Weights of a small GPT-style language model, trained from scratch on English Wikipedia.
Size: 15 layers, 2 heads of 128, vocabulary 7649, 14.7M parameters.
Architecture: no biases in attention or MLP, untied embeddings, local attention windows, an embedding shortcut.
Training: a variant of Muon for these matrices, 264M tokens, 8057 steps.
Each number is 128 + 24 x the weight over its row's rms, rounded and kept within 0 to 255. Layers, rows and columns count from 0. The size above them is the row's rms in percent of the matrix's.

# layer 9 MLP down (transposed), 896x256, rms 0.104, rows 841-846, columns 128-255
size [ 97  99  99 100 102 100]
[[110 118 129 196 157 143  75 147 154 161 148 133  97 147 136 133  93 110 143 113 155 129 135 146  79 157 129 147 134 131 149 172 142 108 100 159 125 140 139 157 117 130  93 110 179 169 151  94 115 107 143 130 162 137 120 139  49 158 140 137 139 109 138 135 124 151 128 155 142 118 119  99 128  79  96 101 125 146 126 157 159 140 124 116 153 142 148 125 105  98 114 142 157  91 140  92 183 139 144 170 128 109 158 143 122  80 112 102  75 155 109 151 164 157 125 137 114 160 131 118 124  92 131 122 148 129 142 157]
 [140 134  93 127 133 132 112 149 146 145 108 126 127 165 136 183 138 104 149  95  98 136  98 120  93 152 148 130 104 100 124 120 169 156 148 123 169 100 140 149 131 102 117  98 113 129 104 165 120 126 206 121 101 120 127 117 144  93 162  89 118 108 130 118 137 107 115 149 112 105 137 124 180 103 123 146 142 104 128 138  95  93 139 162 128 115 122 140 106 100  94 149 136 135 107 106 141 145 118 111  95 114 130 112 100  92 117 113  92 136 140  90 146 151 128 124 149  82 125 144 146  96 116 181 106  74 129 139]
 [166 112  99 127 147 136  99  67 127  98 153 139 158 189 146  73 137 133 126 112 125 136 105 130 140 139 144 119 127 123 114  90 162 160 183 115 140 130 146  86 131 160 132 151 136 151 129 141 136 115 108  75 146  86  96 141 145 153 140 134 154 149 105 131 106 174 102 123 158  98 136 129 130 100 153 112 127 103 149  94  97 136 106 130  74 132 121 153 133 122  93 129 122 133 120 150 123 121 101 128 135  97 105  91 175 159 162 112 112 127 158  75 127 127 148 136  86  85 150 127 105 127 104 117 150 153 145 140]
 [136 106 112 137  70 131 140 112 148 130 105 132 159 135 109 141 173 100  84 146 157 122 148 140 128 162 118 147 143 150 159 131 167 108 112 151 101  92 119 132  77 121 132 144 119 138 112 117 108 112 143 112 125  95 156 131 117 142  92 148 179 140 151 111 153 170 140 142 103 131 147 136 168 109 113 174 124  97 153 132 150 170 148 104 135 147 144 132 142 136 146 106 146 113 111 159  99 117 117 100 138 163 133 148 151 119 149 107  95 143 139 124 136 108 134 133 136 154 149 134 122 152  52 113 135  65 135 131]
 [107 157  95 139 129  84  77 146  94 154 136  60 104 128 116 171 110 114 179 131  87 131 134 176 121 109 133 130 138 155 135 140 151 151 123 107 108 118  72 121 118 135 145  94 146 144 129 152 130 168 198 106 122 134 119 125 127 137 119 134 132 154  90 142 133 161 119 149 140 104 140 153 131  94 139 130 139 153 148 122 155  90 160 142 128 111 104 104 131 110 132 148 102 142  93 111 141 114 110 105 161 147 166 147 109 146 144 123 135 108 140 128 166 144 122  93  70 104 121  52 111 101  83 141 149 114 119 111]
 [161  69 147 121 123 133 141  99 111 138  78 113 143 121 143 197 152 139 130 141 130  93 110 125 149 124 125 158 145 145 119 151 108 141 149 150 109 137  84 142 113 121 132 109  98 138 143 142 151 134 169 113 113 127 176 136 109 144 112 131 151 105 123 142 112 163 130  90 135 135 138 144 124 115  77 105  93 159 163 112 158  99 121 130 135 127  92 135 125 107  92 110 156 126  92 152 133 142 100 113 167 105 115 146 139 149 110 106 115 113 114 114 109 133 123 153 118 161 119 147  94 128  98 143 134 148 118 153]]
# layer 9 MLP up, 896x256, rms 0.199, rows 842-846, columns 128-255
size [100 100  99  96 101]
[[117 138 102 115 136 144 117 154 102 132 112 108 151 108 149 131 101 111 148 116 126 124  94 117  98 171 146 148 137 137 132 137  96 128 129  98 136 110 162 163 106 112 140 146 136 163 117 145 105  81 111 102 131 146 136 126 122 157 151 100 139 122 155 131 123 159  90 151 100  86 143 118 161 154 123 100 105  86 129 120  90 155 157 100 134 120 155 156 136 118 133 101 123 149 101 125 146 152 118 148 108 177  95 181  95 105 106 107 119 117 155 155 174 132 129 172 176 135 151 141 148 132 143 129 144  96 127 150]
 [146 140  65 116 118 173 126 114 145 104 184 129 118 140 120 161 146 171 155 120 114 199 121 139 129 134 129 139 126 135 137 116 136 101 156 119  98 107  98 121  75 138 134  90 110 126  80 116 139  91 137 106 156 147 136 142 106 140 121 149  96 119  66 132 140 153 110 109 122  90 128 115 147 139 124 137 129 113 150 147 124 148 121 155 126 117 145 115 111 107 107 124 152 140 106 143  73  91 140 107 162 152 122  93 120 130 159 109  99 141 109 118  99 117 194 102 155 161 162 107 114 115  94 158  72 103 133  92]
 [ 97 132 101 121 116 153  95 146 111 137 101 140 144 159 146 105 137 114 107 170 110  89  94 108 127 100 130 126 117 142 184 149  96 147 102 105 127 128 125 104 136 110 120 157 142 125 120 169 112 113 105 160  95 107  86 132 159 117 109 152 113 123 144 126 114 150 118 180 128 127 137  91 146 109 130 120 125 158  89 113  90 141 123 134 161 149 114 120 169 131 154 124 126 130 126 109 128 144 110  84 122 153 141 119 108 150 140 108 143 166 159  95 127 145 212 148 128 140 185 113  99 142 127 118  69 153 153 151]
 [165 110 118 151  96 132 109  86 153 119 178 131 122  86 118 144 124 144 183 148  86 130 144 132 131 158  94 172 135 132 111 107  86  83 134 133 143 129 118 103 136 161 123 129  97 146 110 153 131 102 129 121 202 147 154 161 141 123 116 111  57 150 163 127 153 133 139  93 116 131 128 152 132 167  95  99 157 135 133 157 115 131  97 135 124  95 179 144 108 123 121 124 125 135 163  98 136 120 152  50 148  95 143 133 151 141  99 128 134 144 127 106 109 105 110 120 137 101 176 144 156 138 112 125 125 122  99 145]
 [114 136 164 115 150 116 136 101 173 158 165 164 121 139 131 156 119  95 109 147 127  98 120 125 133 109  91 177 127 147 156  72 146 145 137 152 150 150 183 142 157 145 116 116 118 186  95  95 128  93 118 127 151 147 164 149 145 112 101 130 102 143 115 129 132 153 122 106 110 157 112 115 117  82 118 149 122 143 138 108 131 143 147  80 155 144 140 148  96 143 113 136 149 153 176 138 113 161 154 145 111 116  74 116 114 125 144  98  94 157 131 124 121  87 145  98 163 110 106 104 111 135  92 119 161 151 114 123]]